{"num_hidden_layers": 11, "hidden_size": 192, "num_attention_heads": 3, "head_dim": 64, "hidden_act": "gelu", "positions": "learned", "qk_norm": false, "init": "normal", "lr_mult_qkv": 0.7}
Each number is 500 + 40 x the weight over its row's rms, rounded and kept within 0 to 999. Layers, rows and columns count from 0. Numbers have three digits each. The size before them is the row's rms in percent of the matrix's.

# layer 3 MLP down (transposed), 1536x192, rms 0.116, rows 271-304, columns 96-191
114:480491464411450497517480528453505534571538424547475472488489421491422545462502481503410548531497475509500547498431410423505542484516535561513494492510524495476542525544524416471478498445610540520499544459546521534531481546527518521487452481496530504499536512490470420512511509461510482490
099:473510473510563590505495421506450521477488538543459528523449523533453603437486464460550463585488485457406459508494450494493567457527456516489541475492492480505450494583408435497509510531471493531489488553450473427497436553405510454478484542499497573479476517537507464466568513586499502564
110:482432556512529462496469516507527469469519534468524517553393473546435467491438497497496461471550484530524503504540518499539506536524472472509507488564489423513603540574457538413453461431488480513516587492533463472545525567511468433498569500537558457468495482435466497518495467498506496456
116:554528497502513467543532492545516489467485549433461527489475527559460461500388531473538478572474490505521472488490487546513542498538482532507492537457390526517545454496526475532480481607519473520506445574412422505481466511474542511537485481488566497518494513561493460501517474493480479524
116:479484499507466535485518506499451527493532445482446553524512493497586572461498563547492546469457479578484462488458446402503480450460459478511449456498502541467514475486445477536514470548444533523514592465498450456462492467468571534521442447432581544567494420459520484456505539583487502459
071:506526537511573516554556539493474481521485527491504466465557485442511508450429453537441505473467459480496477514540516535607511484538542516487515476528518532469518526468457519541505458532490450562447470443598530501425476489530506511542487485503444499470438463413455475513501511431500504436
083:454523413484568554467506494446499501496478457452550501511487592478475522533471557491495486434524473469520537551525493429439502471418547484499492509522472510465487516463540441555581472536416563488440521510491478552471505431515549558516494489467497511515479503497509515565548570507474486474
117:490521529552499601500494527494534504438554467487584535489495581549432507484490493525504522457487469525483466451514480471572590499503486492447489564479460454512504505513492481542508480504499424518444431441444450509536560515521516535529441514538482494500485486483523481523481514538440506526
101:406553541488538491592495439490541476549545473453511457437460470498511521540463451486473571532516505417454511521476483426513443483526539518511514473482483524556457516447527524494476466546477529534520527539545510448433479494504514519606482462432515505579488519446418548493529573449458436456
097:555386481516492556518477461477516547502532534436498452454530449553514525484493522472452516523556449477436555482479536509525480517481508489497568531515461501487410496534559551522448497498506476553464487518514508531577470468516511552528458492539464508546498524472472449539560443433461544531
069:479508477564502513505571560521476444462496438496480532512597473510450517510500529516520488479535575488541576523491510525464447482478583452538504573485487486497531518467439505474550527472498476508586428486498525532440504570470501502501603478509519438526437529508515486493502470496433474518
091:516618533554482511565541498492494467519451563448494457393517525489526528538465510493549530476483483485512454544554534547491535516468571440472520492466524509509540479413522573468445543501510438510470504573502497467488473540443436529465516522506538491476454473509490512528431465537531463541
122:464435528448520541539444461481477605513467545491521490482395502411429514518506536479455517470458497461469538517536492503541455506486494459488486535466512534536501607474426541510465487521489472476510529477492505552549475557448516528462504503428451499460471473472519501535504496580532489505
100:493549476528558508555544468473505485512515454476574565510418492520447517459525513422518490509483485544539522493512477527441483548506495528489450499519460536455536496512510546520521473520490375449497442618519555500386434528536500492544469500496526428461438505514521539416515443434508515546
100:529477560570553443506494531553475465498443544561495598448528490560469535506476462477521484494467521575437534458468517423567469540481423498509466499522507498479512422476486431482528547534419438565498553434523505540544470546560550524441519470486512496463544496490448489510541456489528492512
062:449552512463573521501511532583533476467563486472483491498519501510460463535556461495472514428502574576526454473421469501443505417441548507481505460460556530527490545473507463427533501571422489470537538550465541559572458493495495473506552535563487461495463468476487501469546573499416514432
096:441499500500422467480518505566493581435465476550504508550476548512478474443509505521552501539498498435526492473521525450556479495468537499506559565507471522478545509522533566506541499546553519512530528478476509495487556559493475541442496488507444520439516543528495522543472507437497495504
096:468590594466458505481543526432461522560479553488517501587459483446446445504535560447568518531476519476560430517510489418458498508535521523513495583520511538470486531478505492555457512520513523543474405529503398512481529508503510481521473503526549485521498492567493517544440490469542500573
110:478521426524453462492506508471466514478506511546564507507448498490481500443498431409533478513404532495531529493476520540510495537485449516516459509548598473523488502448417558446540464430481570500491513461501506554519381519480522498570434516437555467503499537457539541454517538506490435517
108:500519500509445510463577517511540485451448412533542486456492408539526516513520503524480492455543534525514507533534528483457531431451502507592556453525534449484425546530492485498443517436403519506506502449461520523451515514582495422424500494538488507495546462489538562494478532425446478533
116:498501506563456524560577490578542458505432516504518514474582481570454502538430520449486494411558456560490454438488465531440497527447503500503580522448604472519494449486480505484534533451470535482484457494534500589475561503507518480464552542533496498517477450553461460547488481451490507410
098:443454525441580507590476493456484552490521452518426475538531495491488498489509550511518490494532540511454547556557526577491485535526465491525499504531576451485485543535522488435444559498486516395486499498466518370447490534424515493536549506509560530574533464548535540464503526511516517433
095:551480539490440454508539491469546429467413496466443499486442451502475430421438507465464479499489550470494512515540519448535481524548478498527559517468427419477489545562544499549497548562539517471473515440601525445498578517444550458489509468477468495530496545545449519541522521469543501486
103:526496494387449520478484480502466449467522536443461549552474408441522534506566462430482497543475470394450551506543492530521575589530441456442541481503520479550516486534519516533557510503548479490489485485495512496486387464534544552513554540496538508548468429524544449544538545487476548525
087:538498497582585495479554514529409462504510557483546519415499536482408490454495453491493532527502484495459481566511477499593511424460448433435457426446490516464428483458472471546496414523453484548554543542447541532534523495501534510460525432517486520489517461548537512592574495475492523460
118:492561430461522536527454431464525490547499527539470452455521491472482461518549560455508462459535516587464576532556497519473489506513467466505525551513492491464461491458504526442465527535476412490464442487519569540460522517524546585489475510502436511469422504490576502526481521456559445493
101:569492573524527523519523542438521571500555523480467504473533530481503525453541489458449525470522478513393451529480501495551492458487482527449487440502448506480550476490495537549528510477511473413535570541531539584511481510422513500530538475472512494565401530574521500492439452498491506429
102:397537533533538430487461502515443461470432478477512480487518530537486485473443514464511500562519583558459497533527527502575447494521563503525511421465433481494475560511502549527446455455412581565515531506541530427434516529488513560515596511553565553489466504476493482554532507531527516442
100:526467438448519499529483404588488441543562485564494499494422409530484543493498441471522461492519469462469420432516434530509488496509458497464457480471505512472445488519509495584464371467550544500514434470529475515512525515424547513484536487490467479563593500476563546515543595457484522508
108:477437536501510494558501518509431521532567538546511610569502508574465475563510482494508494529516445446546506428467514458439509536557451472449503449522450485456489497502538507537517447565459543436470460457550485503442456502577455556477462533562521491480515519465508409447574549465499429470
104:534497479516451496462546509501551461489471470437514420497587488529498437460525500516485526457485511490484558538483516499506512483520494487547532624510504445510497527460550592533463493444536477470505479539513538530472552568506563634493497567499472458476509495444526450548564471478573522451
086:488503439494479475468470532508537478491507456519479437526499476450603517534446496478522544461553541531500489451488553512483545429478552529551511500418523513552487516428479519512492531498540518468522523539507501522447521606486429545527420441514462468545439525493383492490564509482523563562
101:511516554476472542452473481530457484432535487481527497529521532513464468468479557504529504526515535577477580486512554485501574494473417421527448513441492520497438570512411445511459517514513440479506466530416507472528510531489519505448529488463542527449511490546488541420514523504492543527
113:521442512547485538484466510467422516490504568527536525456455533491456500437514468479509579547489491503473474475551440455554557471498503453458440473491450519499458510530490511619538395467487505542523569478481532579459483529473548446439494495519460445537536525517494453494522460554453461469
# layer 3 MLP up, 1536x192, rms 0.137, rows 272-305, columns 96-191
099:545503499448522487436598500453521524419538508501456507477484494460478525495475538564525485468517442507557479483512530488485496501472456487521439535457515552498509454483553545455535585474485483479558500535523562498504501494489520545589565555497505464449448569514412511500493527515522536444
101:454483451424546449448522474526494481531477513477510515486555497465477486435508530481514484506515467450582463478513487569500484474440572476526494622514483525492611530514507458472535453520517472465483584489514463500586506526525484505495539479552515481435426505551449409505506548545490533520
110:546532455458451512471509612522466419417468467438556482465560560508487526477463507548524463577587443466572502456486498560523498533493450611645406497484490531497573466476486428497550528409581511566535548532470469485488507530519472477513468477541522453469495484517484497526478503536496515439
091:562514429542461423494482532420527488479500477483586477524559535536458526481468441547468527524515480389488484499527498621474550491510559520525429482466482574563540531514569544508534488453550496466488574493512535615544533449514449519507522521501457449519518541497465371516502458517470548475
087:496484543550473405533536552523579500470497430477563482473537533547423527579457461496462507535455424514576455473479565539481508483454553530552511522470477522519537568538499527481579541486539479504516483523543511518513559538556433503547613489537429458494518472479502522492513589464495509561
088:492492478528463480561542533588527511507523494558494498474474470541470488541540453489437532534450495534477490446435535587500547532508467539522445506443495448492543474579442545531464537493535438536550415470495460449556523505553473471519502462514466424510500523439433476482458493489514506518
110:546531532573526504498468546519502508514493412517517476431541501530462500470498506586418563489461501522501504444424520516420538453492461502491535460464590434527511487529507511490528545489502458537554475500495480499584513508505536460504523494484498508473557463497548512518474484491530601443
110:519473490500539530460534486557511501500415492486544493509538538456494492525422524489474474511525507464551513604531476519481473520407545580481481484484438521534514603478425515528493494469534453497447587526503547487485520450502529521515473481578513484552562525488475539529569560477454485521
104:558462455504482487446473585494467494450458505509600522528467531546472487492497462499500532514515539531542495438505504528534535576523472484611479497510532492531566506505483462480510513461576504553505487474501423501495575551490496425490500486528510364449518519534467513526522448527510555569
090:481458461493476465526551522495575453497489423506525481488506505580449566532454526538440531493493462487599493515459509509464493514455524470534474534426488536509500522554449526533575519455555503491493511520560505533508545545572447481579595492497446469476443479487479455463535518521477505520
094:473559495504484452477524585499549438542484461550554476461534513534466531529454420521387548553475436489561476435466529513491487441481506535493456490461495551519544548530469506450563554465537487532522476571537481565502562558569471506563572485542450481508510464486490482495567558410487540496
134:490448465452477532504498582489495481489499448474516398446468574534465489472492537577473512471467405458508513521531476537441485476479501583572512532426462526504496472464509587532535507460498469574477533494517481561566515545514490443490527480471496508473539467542550463527485539525494534508
108:418476456453493442479508548525489399471420444526505466510510472526480495537491545462500464506526443477512517502482475589494525525474463561496515528499497455473551483457490479533514594478556497561509467512586501528549539492504483431550516468501509476392438452548528485557488455513515512526
104:432483435482505489536510585494495460558463488573517476565540465485471494566352525497522486474568482511488537451538511534448489454453545510499453467450469548464468490476552605502483498447553493477519503513581561556508513467497477476484475512522509530416488521458481483549483456478511504487
086:472475528542475384487538526550564430477495455496546505480528502541402560546476439508474524550532437464544457469457550573481523483463573511555448517481447524500547514537481531520576527452545496531486478539540505494547555514519448438605597467495437451514535446486468487498517595497469591517
104:569490531516501453548552512471505500592559452506507469390553456513498525482471404493378526511521465423568495504492509476486556479531466495452467472500496605497468499557497511548544504450496468567605522500492545519494500554521454528509479472501484497494488472504403477568562500463547467408
103:446449583620466414480471488453496435514536520490494512491533496519489542514456460459466496449510489476481527549450524472447485482537535451548572481531499467516455468513534551523534491456504512590519480533467490572549565531526588491507510469529494495519487433503561465541498460495560571456
106:464427527574527423485521539486506475531564488495484515422495497470485490509517485516524523491442423428486461494430471494500528512534481437518530475539535464515443511522497463536556474461502535528528474473572452523489530543495508528503505443522491417538505436559553445506531432500475515494
101:532461487495487461500494522470518533478499524517493495489526478530502509497444484482478457495527414434554510491454450490508468535476468551456531483523474526517461480517544498538509552504587563464499533561522544495491528515479474508619515420537498537396550422542479481562592508478508488546
110:520522490581506495474510546562495474448538465507550499485555531502488490523484498461513481476567502542579517465573468530551494580504446483505419515529521501498545565453446508441505539486522489557525445509633542541434531550471428457479500498539469419499462403514493453549501453496426484515
103:531508455511445516466511478499541469511473494537480507449554518492505524557498506501527490570551529514534538517501497492484479541477530501492436567492440499494473528523419602596485475443512478514515474510476588526454492562502433487471499524542415489498492505432494512523571483529432441539
096:527470463553530430568448530568509506556440507456499476443538471520477479488438513470449515460548528475572548504514468512423554481528491545479497475466482557507508472480556502579569486467589532505544549563563599614508497520483534478490483480548475515525462472477428485507506515522512553425
104:517585491464551540504469543477502542484468465476493463462591543520478501473476477561421531471494544577578520496583495462423476483451475503474472535463520577498607508418477525574553428513531508557514515496537512502460488460513491460482513494506481499533427493482502512521510482489509507501
088:468552504504525497504549595524542470529523439530554454460524526449425522494483508585477500472535467498511525481487489544474517411428519575567473479449499483489577552473485529496539504439570457514548491528595506541505526463536458469561553487518498497558507460479466490466427532479472599434
107:459549476492582484568478547499532510492541431529531466422521504489467505572496510489421480461426493461546475474489536523393508460488582569495496592458549485514496522503491505582536508521509483530524447533496538453523534499494471481525566503525471505529365468532494479546487489448516550511
103:504481530485575494514527525460534482483545504558529531573489538457476462565505487574487526521398449507496442483522536495487471470474486481490481504453546476508539596457487466428557557512443460609529494525550538532460528476494474515523504526467484533465448455506410453488498434519496577520
105:460519462482543506521541556521573535429472506457491412467521450493495520474504503545480503467437528562551507505489526498496474488386550529490499563486510609513516439471447510534484603542587510473522426517480536505562579489506466540593551526518466506506473421467552487474473599490526479516
101:532469507548552522434479529524484501473423506548542479539481463497473476471530514490502519518436508477526495518492527549494525469470431479526483530541532499533571455518397459525497564529556443536478512499528541515629500482501534456564505461566452542449490422497514458522517522508475527489
101:536494445471530475439483546490469413532432497462554503558558533471484488530426564478495485465513518452536555546521516590473498501436516509580451458526529508499541503523412499451522529440509489507521518553542539523526489504460530481535464464511515482503520491463478520494491482542399556499
104:453499501532522482569515526517508565479530478474562437384532517532481478478420452560497520480455524458597500542523508493460558370520514534530517555487459545507506461505457476502523535519552470556502505474504516527541492500527555497529496455498508509518405451452531467557490565464523499460
089:514512495507472443449489528523558526486418556511556445452524486539443491518461446517485457517534456484567443501506590526514551476441487484545466562500533516567528567555489530528522519448605430547410566522494555508489550535564423505580537516514436469452451502462453483571596570533500512549
103:538475514541529492465543496456524493575457504578476436523488458577486507514404425514502524487467506514474458591500499509457430465472525521553571469471535470584515548496452553507472543473502539554478533575553520526442566490495529515519538549536481494533496503460496472571553496514518523470
089:460539487484469496513575605483552539535534472521520479441546547478420515484459474582449508493467465484575510486487483481469515412440528553560451541492481471500552576505506538498546491453597490516556490517553492562457538523513446483511533473500463475497500487531506443503508541509461541473
095:501460493528518504453458489520490481461460415430574548479596470514464480497500455475509466522555548469528495563545511569562533493443546458563522551568484472505560466517486425528558528476516547479484503494519509520506467571428532497509510446574521503475516488522532548478550512489453500502